Weights of a small transformer language model.
Size: width 192, MLP 512 SwiGLU.
Architecture: RMSNorm before each block, rotary positions.
Each number is 128 + 24 x the weight over its row's rms, rounded and kept within 0 to 255. Layers, rows and columns count from 0. Numbers have three digits each. The size before them is the row's rms in percent of the matrix's.

# layer 2 attention query, 192x192, rms 0.039, rows 118-160, columns 0-63
106:155132128117064090115155145079085151101112107116086124127107111137146155125093101140166098080163134108130130153104165134151128188108147084098100093098140152167110109139088147128127090105138141
107:141145126175131147163107144128082125130082106148112142105120102130106168137116120116143133134137131120153144134097083107158159093155101159168154162102153124098100132172116082129131128173120135
096:122149147124151145106143144136123102164101143138138139142149137129116164096101096148121098069105142171157152092077172141104072137107120123123104122128152129135171163141124108102139118138130133
096:118170128137124123102159101135117105135124119086141142114117138097106131123110127117085116077126145111126141157164111067132114138098107153114100105120110130120134124103135134111086135195135140
104:144114127142121112138117124136128108107085101136147177184100127162173144127133153134084161157128078109115130103160106114125142124169129143156124156102147092126113130162101119126111102109127128
095:097106079129111143113140145138091119134113104100132134137146160140091104160135110149104106113155160108143111088165097070104175142127123138172158124119115165105104188137141125165144152156089119
106:100118166065112144123131088165150146153144116121107133141112115087168101135139157162124135085173110151126123139141172133168081163103137127132141147141105093106172150172129143063150151160177121
103:168148130159105092102108136133119157161097143114144110098129160133130103132129151105138138087105155114118141090110102141117148127113134109175119135160131125109095154068203105129158122121159103
111:117149116093176160150129107117140142110133141111151070128109174127131126129126109141141161121113145107123106099153148080083153144082124112131098098124144113135147109120134116140167162115178115
105:162144128132109146122127117113141137154145127168095129092149142156129151144118125140130118184143082128135096136136090158151156127115111131113134131162104155103106107122095116184103122100131122
066:136098172123103122134144105124163161121143128121161079140134115125123136141062110119124122117106136095086119178139122090097131131103119089137080094144167124127114131156157110123126129107084078
069:145157144114144150105174103091104172115135090150192165141133153167134136106140151102129135120102124144099120134069164087137161144127132094119117165139124148170121071151172132133133154150117092
084:210149097138136116126101168126120062135073127109116140132119152102109117115131104112137141119151114137112127127167116126107146117108148160097133111104110108162087138143098141162144118086146152
101:117111148132110148130133122149120111103148121137165108167144114083127127177139185107097123138095121111174126114118133124123137129073115094144140127133131135111149132134117140149130131154112139
121:139145132135157101108115151153143123103088110118072127124134139176110151100149054143170129126131118161138132158122124149145075119145128142123114135128124119130121148168100180098174169123132113
113:132167093141148110102120142105161108074120097141064117131131173095133081078129126197118112106121097098124115141130121140119146091117127123108153114140152106091107112110124127106162130155116121
125:113136170164120095158173127104123157133102134094148129178121122094142153141096153145136113169143139147127134142107161119112107166104109143094118132118136119142131088136084103146100129095156096
118:162127146132150169165129112113098178111130086082123142181146100134127135150090143093123113145132117149124132101146181118134156105135133156134084141151120136123148143121109099065093150109110125
099:151114108141140133129101130162094104135133146137093157117142138112142099124106147147189142127133133146145122107151093168127144106132149150121151098122128100107143131111127161098163094106139108
076:066097140112097113143189132110155140160199137136122110147149125112120178140110152149114115115112178119149144121138134126123092117163100088206090197129154126101134110122117121109114168139160120
083:083129165146106119136119079123131120158147120176145163132107147129115123155153153137093102085099167122113150098144154136136152126144109159118124113164140148139164081075146107097073089085092147
100:089101131129096148118144097115137144184125113182155124131094106136126110154096152126095132121143115119124136120163123118161133130116142106152117115162119143111141088125183099105128099175096156
127:123127115066150160115134199105124123120128124114122079148159136162149114107138121128159147126157112105106113121147134101093137156132122085096154107149159149119120125120138142153123149123123107
118:131147145150067148116133095115096091116165143178139135129145104109091133148125131136135129116118156122175161144103135154165123175128098133148136131145157118100146081123122128110094135127121136
106:128146096135108130128115116087113107083121133097188118169117108093105138120140094146147138141098096154120133135127122149098159128108099146140107090101112064145141134100158195178154128065140120
116:151092094163105153112134147116097184133177084118130144131110140098097155110155153076144140139152126186152101127086138167154132137133091136139161116099157120084142132108176138137118105110112096
105:151124124137125157135111112152110125111128094162133126163153103143065131104121134105108158154137138158117108143142134114148140158125145097153095096082105097128109167089096159153140110119168146
113:146097108152157129124117130075129135173138134111140171122145124143125159103157123133108108147134134139125118101141122106132125150119121128098114104143103117131140145115143146114134153185125110
126:110155117100133113135166179114130127127113100079095116112148157142129094116117119137059149162098150125145124092149101090157108139139174165116129130187108145155149144138112142155097166114113144
121:140146128109170135066124148139151160127126118090120171147182145177146121080120079106135125190103110114135141159132129124107152134160114139098146134164130118143139129114165131101119107162073133
121:158093192137107153133121071168148095097160169133126134133138152067105123147127184122140118095171109135110150116128131148103162141110141125165154133113154102109120141146141086124122111097123122
120:118154138150095133157118151118183108135146162135073129117102150140102150107119141129108126118138150151136110134099097086108146123160149103115092169126122123134143117126127144139131180123114103
117:109092155121138134098134136112151118125138118148126128113119093096110113128110106123157126112157161114141102095103119146156085116157177137119125150106136161133157125144133106140136171116164137
121:134111123105124102110102156199126124175167121130120133119163124091141149119116134090141088120116129145147066124102123103174100142093073128147122110143113134125131131140110111097131183106109131
110:174136088127115113145141092113121123114136109121158097105097111084131137108097092106135177164133156111103129132103072122103104151121111122127089168121139089145105153182115137087136110086150071
109:119130120135117137174158174149130113098159125141132121083137143123103135124119164120108138147151134109108132106117097169144141118155098179168142134137115111116151132124099106152189153133139116
117:116089145138095132136154085129160136120127145182148184122112148127115145136092122107122125079097084145119118135094121148095108143134132098104067103107087142148129102134114151131097172124133104
112:093158163128165127119130167108164122094157101126150102122142126101140149129172119107149107129156158154138150183125131115170133128144109150114153156117111124143135095115089146121160145092071101
120:106148055092151130116152133134094122131114109129105135145137128157147112134117162113136126161138144087130153140137145114169109082168124145117133150104098123099147168150142177135126103147114109
113:146135142155096135136116112105112131174130143099129116164112106103121121108169105116116117109149145127150155148132130101099158150131074145170110133116088128118119159106136136141102159131111148
123:108103149147119125121147132179145142114152106159152113088089143106146148135083122158137150124137176127157135114135112139153079175126097109151133134135167092116110139188107122163164088127107145
116:119147130101148151147132119084144151092124134130114113108097135141127100095094157138058152118104089143116148104093128123158129126154122110097112098112125113125139146165156120193110112111120152
106:138139127116141131161080155140112114144108086121110162121112151084124112133120161104131134135146173148092119141151147155166165139138098160072096134120166115122093096178158136094120110131103134
# layer 2 attention key, 192x192, rms 0.039, rows 118-160, columns 0-63
102:144137131138128110194120109120127109131114153125168133173166135077112120105099129141103149155138133173168137114113091146133163107162122122112090152122105109099104151133126122111137142157131090
102:144125124147098168103140104121156154149134173152144115168147097083118160134132142117138114133164171083135117112131135141128099127117181116074114120100111109108101138149173075105129143135083141
100:118128110133102119151114122153107120118087106059130111125119091108087112108139138152156141136149107121130127140109129116153158100112092164118122129132100084135118162157148144090138126127140145
095:133118130077102113141096108169156122136112122092132141139132149121119133155134095121178170143153134143132110097096143178095137155132110142115092161106183109146124183129119130145100103082131132
103:175139159144127113139128122116095118106136114112128133133156143163155106138086152159134185129129137137153113118117122130117136116163114125123091092106153097137122134158091106122110097112074115
091:138160142122143132137098132149095176094151135137146093128082110130163123140127117136141139106150122155102131162105115114115120045125094143101129179150172105102100061154122151124125123120098100
099:169123148129129129136140124137142125145118134146151152114111102120122083115118139112139110157115138096153173147116171139124115122134099130133095130115084136148117103096121118090114131101080132
096:107115124149154140137177102128107149111101141071076159154106128129161157141093126104139142123153104131145120103168090145101139159146103167152151144157093150125131112113096131150127071088083132
100:092119126133117103098137112104081135095106129128152171118127127169138167112122131145087097158130127133114153134178134156142133146155086134130147140156135154125083141088131140131138128136102095
098:083104121127130138091126164131172088110115168150107133137120120142117103121097125129123135145143178156129120107103171141115113166171123120153135123133108135156145150149114133130140101138131141
091:145161151112136117118136162151183141067157149096167115149158128123125168101149121121144149117097088121142118136133109104061111150098126119105118108137149123114125151103149096135150168134144146
070:141083131099124106132142142177142138059176153148124140138137114125127150106119142116149118114167111136118150154068125149093108133083169132134129121143156076126121122126136100114148152138109140
073:107083133161138125070142126092103120121103068137132155095127179110101118130159154130128114121168149143095120129120157133117147111121093109127111110171110157084158108141142167101162127152118133
102:136131130159131116147123075141157105112187153182134102128104146104125131116124113110131145095126148094112108141090134154146179167162120158126192163111141113121119107093145094133109107124112146
103:127141137136090093135103143146148099074125126109091104110134103137148090115184139109144157129088133115117133086158086146112073142116109101134073119123168110132123116109104106113126136116172136
112:147161143105119103139170135121139141106141131134121103146106128113125114156085123094124106128114102138125135126112130083129158104092129092158191094146119173141088144138110152162098123136152142
119:170119142141131175143117092161147133082102144133151089146121149096130075119151088119141144139131167120114123155149106112123107113109119167144117131098112144137118108139130100130162149107104143
117:143150113177114106102129095135146150138162111092086090105113117112157099106104139126113168106140128126119101183162113110119144134135109152138163155093145103101156154123109109189103119126098151
071:085088111133136140166114124114146146136081111124130129126082109141116148123161087091111079149102127085120092148123163129130169136153136118139128138145100151169144128123128125092101127126159151
073:125118155090124135158141164163148094107130110138167148107123134152171127093096107144127137146129111093143123082115117081119105116138157132115165101113169148082155139116152139135102102100163106
091:122142167181148128160130110131134107096190183154118103122157127156184190129126138147135141100130115100121129170100120126117141142111130122129157148099139094098100104123132116137128116147134145
082:124107121154118102177118109117130101101143127123132134139117088092117107106160127102102158098129132114184146139173093158187083113154087139160084164115164089145130159092163107117114123141134150
124:118130124141135145121120131170104140158151124180151153154142139189114128145073114158148115135144120129106164139117124125132163169100125153144169134134105171106148125134123111180117107152120131
109:100137148104132136153095093136138087145168131084197110121155076092127149119143134116134153127144151102132109126122139143131088141111120128089106090118174107110093136090119099101100126097124128
103:116119149133121170158139131145129115128115125065142098079123160123109126141139114122122140158183131137138105091147117128121150134140094119112127151116135129080138101132136180114114152157099114
110:112076125131153157117148098158176121099163142102147114099132122107175140169129142168087119133163115147135107113118168093103150123121091095130122087143138096091123095151134146103106158149105109
099:150149127126111149128163115064095083162159066122112117143145119138118163093117172111138126160169136114140123156102136088116118140157152127123137138093084121136120138115109159120116095145129072
102:126103113127115140083168125121077120141086110119144130099159122083139187114108129127144110098145070131149102175130133128106172088119145138072130113117130153111126170162158116188140131125137164
116:151134110149129147071099135113102143147083113147132096145137140116110165103130133128114121104120132126157109158104097130153141128096078118130124118144156147158104117133140116144117100146142123
119:146152099160114098110104133112134143173120100174122169114120098096108158112154098145102093087122126152131120119154130156100172142148155166108117113136132168122112126163142130154077139117089118
108:100130101144113123170130169141147122114103123121139120166112116149148139134104141136127135138086162115126131115113149135123109146145146144155140149147148102127131131061154111106131133118134110
114:121099103124155107130126126133126120136160108142108181130125139187142091147130132145108093092068143135112062105134157170142136112111130115112131156132128140108087088135140091104134088136135113
117:115140126155087112125130118137091114137105108143140139148167138089130083125071106123138145093126146144141113082082103112096101114144134131130134134149147131129129100162110108120065107146127127
115:118112114143103136129176114156131114112118122117144118169122151088096135114138122102134123151149129103149148125126121135108175113149169109146129118131139105109074134136146142105116118106093157
101:145097114135110124121157111131112151149146101161150117115112148171075103120155161074125128145179166118117119097152139129158115116129083093093134079120128133125140172133095111127151130137165122
105:123134126119140137166141139105132101110121179102077137130138134136140124123156155174114145130122086115142136159128141136061104120142169162167139094156083110145135126147128119113139161130113141
109:136141105142149097156132134136127138076126163158154137150196145098151121105095160148111171124138162115086129108159127152135140159184101129138100159105181157143092133143143124129127131123149116
111:109128123121100156175129126095090102091145098081131162140145093151121109134090142149111154121153089164174192153125123167109113137123128112104157156159156135142125118098133135124121150123150112
116:168151113135113098117123129118108121110109112125161114106075160093103102095146092132114144158111153154089148121139138104083176113123133079090118120127042116129115104158130127133114150120133146
111:117105071147133121109152127135131143147142125113101127150172141150138106126115117140118109145129100124112123169081135098126160135110071108073126167170125095116141109142122097125090139119127091
111:150123137105132129184168151142111124131166166115114119187109126117128145168109145113123118158092155118146165052143125120152061118132161128164125114151100090139136135121152133095136136125136134
110:142154140084155150105115122135153123192130104122137097112105137167140113125132104130139135143144150153137118113117115161144093089069104150117151157076083115100121092129128125115102117140143107
094:097124092121098088124110156156116113166113120130140108110128074115140133107135098195112099130150073120174170098147112126160143106151116116182148088139084132121128094113145113111167103157129137
# layer 2 attention value, 192x192, rms 0.0389, rows 96-159, columns 0-63
111:113099101144135110097173132118123108127129115105120089079081124152131166171152096078092135136116119171117151137106096151162097156126146150130112169108135131151094109090108159130118125127125085
121:167194144098094163117126140129108145112118126129114148117099073119137109109141119103116139153100085130156078115108109124121153139119118142179154129123104116131137147136102122101106141095129125
113:080143126108089120147094124115140153111118129119171154178180173140175087108149128153108106132118103118111133144116141151153115133164113114093101079134145115120133157112135156119095169138141111
111:141120119131147097127118122154110152141132126165145090109166140108186114091107152074119141119115135148130142127162082118142145137089079146150139130144108174094162129129149152111143149098157109
109:156062126123123174118109141172096129163135165131127123178162139171144152122143139097146136134159095135143120098113155143080137107143085138094141154100151113161158084120128129103140127124108110
112:114143133172122137110139131111138157137118141093161108130109122148110148115100137113099143122105121152159123106134100080157168154143119135140134075129157115154101131128148146087122141136131124
123:113140151101138108156141144118105170154114132133088149126150150084115144112116127132083156138117108144155159136098097101124119149109130114146146123132135104104112162127088106117102134066152132
112:103146141167111115160113131112097114142196106104118124166102177131142115111113178130101155163134152138087165100148130172113119097148084142098136164105079116070104126145139104139128190117139130
118:140155104130148131065154141162117148178119110101117121158132116133132099146155118091129183161151156074094116129126108125164121169165095134162162108135166141101132134150119095157131125139173159
119:131117107123096142145122155101123126123134145133153118129196149145131127202141140133099099095109109061140160133113076125110154148153156113121167140128132118132123118122168149136140121140105115
108:129160181127091134170115130116133137118123125121123123136138151077084152179132138112137120121164129107137130138139146114101099095132094140153124115160139134107135133145198167126096111109146137
116:164125051121103124145076094102127138152104162127135122102071134114130134169128137130115148120116129153133102119096155109159162158113161153150102116131188155121125152101094166130126154103151134
115:108174099118148125116185097167136103137139099166074164125097109141170155155118125121135136135094106094163098134142143108099156155168160154158101122097138145087116118113164121149090128117152109
115:150135088097139104134115142109117128130102150115158078144143106145147128129122127127110104128113140133132103130148122117118179181155105111150128131109138123119144120122140112091113157122168106
118:135141101139117163169111137156123130122129119145092125119149152102110074117108125190135123140137144139114116110115102088132117126104156167100119145147143136128086134137112166118149118174112139
116:131135141142134129130139064152077097120123189111095154126132111151141104114118161094130121127111109142148139139126125097086136140158124150133089171165110117105158098165116072146107086106131153
111:150121139152131163106128124122079124147137130126159096099132128156111120129126128134122119181109106161161105100101127129122122112156141143124134159144097190088123085108162123139134112138149088
108:145135109103142126076167125105131107129170111120148161147148124126148103144143114100106129143155130156145104169118122164123137133104128133120118135109113099150193142124100113103107126105129162
107:139132128132133086133093109149078129122133117101119149152116128143174134119127118134128164124128157148148155160103114092105112159129143129136167132138128099143073167080129113085114137146122100
117:108155149163171087147136134090163176121129135126154081150137122178113132116128167120074165141134160143095077125127124165085085140160163155106133125123145122148117179126144116138131120102098117
117:136125148129106128075127131107107168151124144173136123173146169127120126113107147125091164097118146142159128130091136147123147148144161124143128144139138107102123072123130132107124114149151146
109:125150127135090141188117120182155122132142092144137093103146131126100124132087136085119096139178147133092087121132148103153096093112141136152134161142132091132128133127177128109139153116128117
113:104114124126118159124087156129154113166102117149084132141141170133149160084097117103081122155133138151115117133109162098179120156110128153141116129119111147178096144126119116112167100120129088
118:123121113116099089112116102112152117107091126120136111166122129115161093170179128132120126133124144119102126110125118159115114132152112111098184065098091139124162152105123138140144109148150116
114:147150130117113083149102125106105123082144120119135135168118110159160144078154098096136143078146131185134105110142106131132135133113155071112145134142115141119127122123097129120098085119150098
113:135134116093150141138133142082133118174117116119142165136128146095140133120159162083108138091131150104132128134095144094144107135130091103157127119178096130106135130148085138141122113152135137
110:133147112125106124107136092168123115093162127061129127133118137142113133127125172108115127131134130111147120163158121114173143089081120129140126107173138158074107134095155127123150125146132100
118:133162139103074146122143108130141171124116121103135118140109123159117120133136144123115128119122135118111155072144129075117172098101104126099121105128074119155115162143179093118154126096148152
102:149127098156121130111150172114157108139147089123171143165145125103162152123123124116151133095113132186132116198136174110124133111142160138157100131155153123154098171101170091113116082115139155
107:151138114143111120150127175151128135129100140145100173084167101112118127134148111136110158120105129148111143143162169095145124096153085178140083155135137096143144112110134080145130104119154136
110:087135097149067106133113117099157115146096139106106115136098116101170121107103120132171120142113105118127113082134114092160089146138165104134144140171154071187160092088125144184147111105133119
111:159122139134103106106111144143120176145098082115128144158161136120112118155166090127127125119160137071118104132132164118064147146120162101134130109065110106135162134093118144159124095121103108
094:137171157090120134119123093161153154124120121097119105116110126116155157130172137125111125140134132157078090123095137156121075144129133159177143112116139123150108108135150141161163158115092114
086:100155134105138129133121152145164112127121148154148112117126137135109111115174081079129139089130085138124116091102127083125113110088101131120107096126118128135157134142163094086130154154110132
094:110104138117120084126162128162138098134182130106143150123092110116098123134109130102161120133126095130125109104136129098146138107151126120180119132126143117128144153144105157119147150128122122
082:136090130155123166123143101150195112123148086116148110082106155149143126126136140117124123115149104164142074123112078169107111179115095142119114146135138106138110094091146118121099137123070112
097:134129144118147091091111115113118168175154107144108122131120130117201115150128116079159089156131094128130108144146133135127146118101148113117135122114122150132093094152150149135083041077101158
093:164155093126157144141117107119134070119143130118135097113102144105156151140158100138091173129114177103140180105123092120134130117174160196120106117138132141117114097139083111128126132109141107
082:140136128113106136148100112102165162139139143124149182082094130063111140109121123142145112114148168126116117175148148125148157157144117162141150116116116101135144132137099107117142114168116132
098:106169140122127164111118115145107129115127119109155128091116131144116177152151141105146126191144155126134148108130140136122123086072123117114093086140083087124117136095154140168101111176103113
074:131071120130118156135175148124099136134136114139174107094084130141113120166140094090142116102095115120144141132120158123134143092154115153116174133156161154132128152083142136165090117155109114
100:186095162178115143170162106138120104155129086127105129151108133113091133140183132129145121099117112131134175122156107165132138125129186102185096158142138124113128121093119080131117125128174128
094:122144152138102108114112113127154153105136121099137131114145181113129126157119098096211111153120135127100114111146138120113142132095132099109096110112138145110115140161116143122133135173089130
100:111147125111138115128182128162134131121156113117130129119095131109102115116142169094130153124119121133174087110114168124138159153080175048134120111140121135115130120100163104116115155133145162
105:144156122097095115111157145132150120133146153134131120123169154157134138098139150146142095122121132147087135138077127102083101115130130122130115107152086117121123127096094118133136108098121086
093:126134142120110109171101134094129101143112121175121101112142120119116126164074091168122123119098157091125083120099122082157135141114123132100136112133120163113121150161111118136123104133109156
090:109148113118110141142134169122156129091074105131112138104139136144084107121108128114159166117125078169146136112131142169098140146098207094149124120107102138192123120117151118127134136126144098
097:141141127148115108118110139112145168129180181065135116114150108097098130144107113165122136134134085136134126113130109124077120112085154188155157115123166112064098095131132161126141123116123131
085:159103135132149136110125146128121143134151141179098105154128123132134107112115164161121167128087132134118174143118080090165143140117125125095098110124141134071117166134107108167136126126133128
094:130136126142110125115111139104123100154139163152106123128148142116140080125154127170137134123115132132130139141123122165086099143083126109122092122094082115159152119119108109125158147154145067
099:163108131128118133134143109186101117111148127162112096104152125120088093122109130168131152123161144115108144141148104134086129140152091135096122102134124124164137161120092129148133135112138114
091:135124125142143117101158154156114143158138180094101108099091164132144081148115140139158117153098091152095106084143115144111162116109141107104133086107134160088112129140078140103152111150151122
094:142109130067109107111107112139152125140075131169138097165166063103142132116117149118158127118114135102141143130166144147145157115164139146120140130062141166139108150115121138126121123109149153
088:116127156103110107111121139133116135130156138106128119120086144121159158120149117082134115142112124115136137131124156095161092134087117134108100168168118110135154127159133121114167139157126081
098:117113111143105092109135134093148071164139155128107129131142158085122129112142131117120138162139146109091158117154149128133175128156110120136098133128148108090114136142196138113132092113124122
091:160129116147147120120160120113125165153140121156114077087158120111123112102099116136122146123145154127138108103105164103135106099101121099102150167116129110075128156125123136152138085151127156
086:131144139129172160141155127102171185094142121151126103052145153130119121113131089164117116149144115119090143141119105100115142094172097137146136092116141173155137124129130130169104142147109133
091:147098139153147142126138124158140181155152098138144155138122131107144130098145116146143149129139146110167076109143143135128113169109134115161116125134111126078092111139147146143151125140161157
093:141102121133136134134116139129098112127151105131149102143140110119108182152175208185150152163127111095129138112089117153118099135148155092113112115107152130156114140087145141089125140166124119
086:064134085105161143129131156170114123146121130100155096120118114123089165096140135160115103121121133145107172137135127111129107129142142123136160100166136150123160141176118162099109081093152075
102:114094186088105171141108144122138103111151139106131104203161092130129182117116149152122115087112108152118108148131152146136164115111152138144135114112133147150119155113130134138090128145164161
091:126130112155068161107143120115109122129132114114135107178136141126154147082117093120146149170090149142136155126113137170172111107164154091116114128118115118129124141100149143145102157107155079
097:106122170052110137141138120130140155127134088150123105127136143157147136146114130124157071089093119125146132099167113114115152127104125133133214088103137176145152161131092136128138115132123129
098:121115119194140134111112103145103150133146172105131093097117165116109100163133132132091158134101125127128159098119106135162128117110145110141112150173112128127118139126109102142138130135099166
# layer 2 attention output (transposed), 192x192, rms 0.0485, rows 96-159, columns 0-63
121:180124182108123144169109115125109205130140088119097118142121110145151108146130122121128159133159112150107107166124151132099096111155128145094159100101086136163131116159127134106069126108136143
131:109135078142177146125115121126127143180136165127123152157156123149099147160120105160147117125148094153165140125132175129122146131132097132158117086134144149102150114119113081134116129153151148
119:142121085149140097109127157161160113136124094105149139109104147107142147132141191140125161149089129171137106118142086148075133101123101118137119136128101128137133168097138135161152114158136164
124:107109154158087079119122116144104141175119151152146105148145146134163109139110150168098111128114111146158120133129159115109104086143128170099084119136108128144071129144122073186134120101132136
128:156178123132138107115159114107115173118110125174138139168126119133177120133091098130169114139083140113088154154110083098156107116135162111097154178125125171120112130125140140163150087168095151
126:131127110127159110112136119161125075140140119095167134097108101121106166100185105146148173179129110119112097155102125132147087129126142107166119135084112134107104151091079113157143164126102170
135:140097151160141136105148121136153129104106160134107132107145113223124159119166120143100161090135141131159113155101126125144132138148134115141130153136112150131089055148110135146156155163166138
125:170122179112115184110170148134107160114118139123116124105136145142122142121142105148096134101092106159198165129123102123119123157138118144124088142141125134148115137121140158120122147125165104
122:115150137110131159144135197119127161140142178128158176142109119134109172092106134108181147101125105155111101128122172106148116102115128124139132154139066088122135121138097146132120100126144087
126:157170134112157148108162123126116170078118144138146135152103114150163134114159140146140139128131129153133063101145115117139124125144151099116121130130123140179131118082100114131129115125142122
119:111108117128116147125141114145145086107121114141087151122125148093123097119181116169130121143094118097119129088129145074122108131162126108117141154130099117121076134167106119083125169178128141
120:190121118083151123090121140135117119152123130075140082153109110127145111146121103139137116198134123124125147152126125161096112079143120100138174168116136119104131139139187150123143133166117136
127:087167158090097129132143152147103131167116115110127114088111107126140133122157133131138075148112153130121090109132119106121101088083165108131170108127143144147136129152108087096116120136159178
127:149150113152061112122119122113111131131135139161133093130075151131093123161151057141116088145137164149152117110120125151137110122109113139151155116121131149159103147132116121137154110123111149
130:124155130128126098127110133094135140140126104120147122181165096135083130115149133169132133118103116148160154116142147125135122127188147128124105120066085119114110145117134146134136145142109093
122:147135135121129151108082128107115140112123165128162112121133150125135153098150161139118161141177134127165118149146103080128159138129106119102099110125130156144109166143122130147127150158135122
120:097154127171157121108119138128135164093126130143094157167131114142169168180097111134182124112158082137143116114099131136111167118143139146108105093080136137154091111123148071108103145130148155
118:134131149135138139111152120147133149133103148155129117149121148138092127084122127117153088144094107100134152131159095107120126109130139130107167133087105143159104130134123128177119152103129124
119:099130157098105133138157159130108133117089093104165136103102087106084166109078105128125105145137147094110116153132127164101113137150095135127140094143149100105088129140120157145164115138154146
128:118110139125087109114158142113110152100190180091137126146122123161135132080147114175125137123151128162103145117115146103169130141111113123127099148159108134128134164116152169061135140140146100
123:144142149175106138178148121132148146121140130117144140172161107140184141116127126121161101153125165118130115145123118118139135138129156137137153111143084125096176139109107106145129090121153124
120:129103106157142149123122106115172120117111140130140122134084070146142134117169086139105124110125080114121129152117114132159147176116148147105112110155075113102126131113107100115108133132116118
125:138110116118098131131124104125157122104122135140123122150117137110111111156147138142137167163186155137141133165167109138081140142159123085123081150147134104117099102137150127105176125143124143
124:137124100128148104125090150129140139130152164089095120115109137086114131108097113092154176150117127136113119150138132114110116133110144134063109133138146133165134160120116121146145138114139137
127:152115149109117179160110135117122121162142150139121101158156075140127135140067159117126134182102120108108159146132104153175142135149079142173082143100149133116153142119143139138120128146153119
123:095145123153100178097124150135126142117165084088129118144103131140100116170092084128135128136131106128125090121133128100162122119127119093112142127167126126048128107147080096116120112146174112
121:140085129119133162166128122093160130129140189128148107115158122139111095128115127096174121138126103126157133122080123129169124131106123130125153115117136114141111170128076102114094111141120080
125:160112137163115124154152191160137126156089114127161133138126145112149113151174144135121166118116137157155144118092132159171122085077108129150139175119159140113130145092089148132122159121165129
108:107114134109121130190118090148123149153135164139100137115131095135112120150115134140150138101141147075090164134129110122131131123103098139161114146123106125127107122156160126125097144121096136
114:120131110117130139108108079143133081123153145126113115124132139128111113121133147132100126125096127106122157144098147094042162140149141090136155079107104121097146148166150168126136173095107164
122:178097060103139125128095103128085163120126135140147155133121119154074156153150151135129117130145142093128136102101114122124146135173103135121143126119127124111102140115129155144044138165132129
125:116163098164135111152108136099136156089142142104097130132077122132154133140096130116149145128129176160131104117146123119146104168146127130124108114129187153088079142159123164121169099089153115
088:089137115169149139107161120118124128118139113130142084109120144124145090151118111156135163128165137113137145134128112113136096140174162120111123074142163125137143129144145148116102125101119147
080:114153105086126096106114117150099093114128106186106171164097120133142122130111092117139151114120117160134132129136124170114136122164097138117112140154126139116140084139126120127152124099124105
086:113174155106095150137136139125137182103144152109135159106161106115123115138091134128101147095117097140111113132117120108096119135114121128101135143142110133093107104140101137129137165129152075
074:098137116086136082089089102142163175172140114128096152126120147142114123132167082119124150132159126108107142147080168143153130132133105121160113118118167129168130121158122107125102104143121116
087:125149160136093104146123074121141126157097118117132144107143109142121127127115100183136102137141171153106154142125128103117143129108147089083142117129128128103102084151115130135096069151091082
088:129135176158178119149150110155121095128114154117199157126147119136136142196147118150091147138115099104144132102096114107139100122121124154144112079173122108143150123152077140153127118150090122
081:117139160157119099110134116166110185099156130139164124095153108126151125140101109094119156123139141107147108142101097149140115133118118098164098127131140148154114133129129135126138168148105100
096:121146124103104180144134168072131151146130112137115120112128135158165105126147107096153152111130127137101132142089114135145129143172151124138106129129101128124141152123126112137049120105140110
071:121126168120086150162157140164102155176159124125105135139112115190112133124126095107176137095155147130135124116131099110169133114128143120139175138107126091118121103187085115146128161100107142
089:176135085163128109125151143134139138107111158133089150150105149125112112096140158192064150164107110140104154109148115158096118107168102152132175136111173141126109151105107157139147093134145144
093:154106125089186142124119122136116160140166106130090119132121136099160126120115114141149117089189124127103126092114144124105147124138103117163133109071137107107122119126119131084137094128143098
090:137124125147120163127090110125152115103150126162101112149182120143126106120172138133092163167097134115134104108142130126138131135146094112160140127120147134084115124152124106136129134123113135
095:114176150094155110153111077155132134131104157174137157160167195122143156128103125150121125129133167157124109142127142092133135118132086128141099122113102092137147101112161131100124072132084155
088:156130120132115116097099128125133136129177155145116180095096129088136166157148097092112102111177145149156142119119104122153131137134146156143113081099137124145121080094130133160171169130096117
085:097141140133133146139153106115118127139136156165106146096121124138103103125120093136114133110129101158150150096155110126161140118154112120138128193118148113134158180078161113125096115135184124
089:125136120116114065148165152139106125073134143129141172120131148088127102132129154157112084164159129114140152132180128146090169125119136130119149152107117119148152120132122142088104140117127132
078:124133136108175159140153120155104061115136110100126123129116103164092116130148120185087110123142109146115089129152129094147148143109127115127149129094116144135117096132149147200138131118141144
087:154168107154144139141101133152095158100107126125141143135102127153148168126113088116101164137095116096130112090153122111109128153107122136164133134148091094125131123112126094123094135109130141
098:140128145086112111152143081140061107105116169143221150185154140144071136109170114125125130131134097076131116117116122138128154145082081104169108155141151111106132129139124084118106075149121121
089:137081120156125117166115126156164119102147174116164135122146166092132136131117146177102088151153117144122097121135124147085183123116092124127142098147133130093139135123127086139170100131136103
090:175116128096137139149129108139114132130146128132147135139145090125126113078160112121118102116116117093072086116164084107165086159152136113188114140106137122133089147128115177151139091153109117
085:122137081097139172089109156089145143107105147130128107108078146114119122137091137097185134160170141137134138160109169111116107151139104133116134128128140122159127081123133120172099148087117089
095:094106105112136096111200137120143130181138161122131133089170111109136141118117128158128142138117109143124109105149171099080114135145127130131183140171144140133100128122157154107106135114124152
088:173123100139092109151145092143127141129090127106107138100144146115116118136113087130161103161123105133096159130139157150141108124115104112130093141108125136149119173164153124174169189149115124
084:101110114136116092150172140132106091137129163124116128137114148115118098142134100137139153126129123121174131097132104126130133087132166212149116124107152109121131104151121141097146139137141110
090:159132109161108089108098140103133132138142085128143183092131086072118101123120150098114136132160137127102084147123137133119180125150124080152119115095126125111121131132161111144135122134147115
089:119138117065119083100091139089131123144133128158132165151121186148094147129105127093138111147166118121085117115158114125134130133120148167127132088146119159151071100117100138130085094207162107
080:110108121120129178135072103152109108134103166126174129129137146115129105132118145137155108105123136086139134095151135127105123059155159148096139095149153147124135068120119122098175122162131161
097:122154095121144074109071100127129115089144136159131090130057142124113097105101122137109114099126104122114118149158134138166113129105147121110197131117150168124135137109111154134093142147132151
082:140146132116136114123110155161139056149121096129068116131140126157107105137160117115099127125137164092121130073137130124143095121155137115106106098121129128138133167124117105135085109144114135
090:125112154101152158134108132147146119145132168096076111115116141117134147101086139102141110122161100138111107150161112130138096164115134155148131105143135141149098083124115114126142125134086121
088:116103127079136164159164148074140125109140128095120102157165103114109132135115127153111126179130134156143079145144138141115125117150147130093151109125127127149130142168122104192156177122134135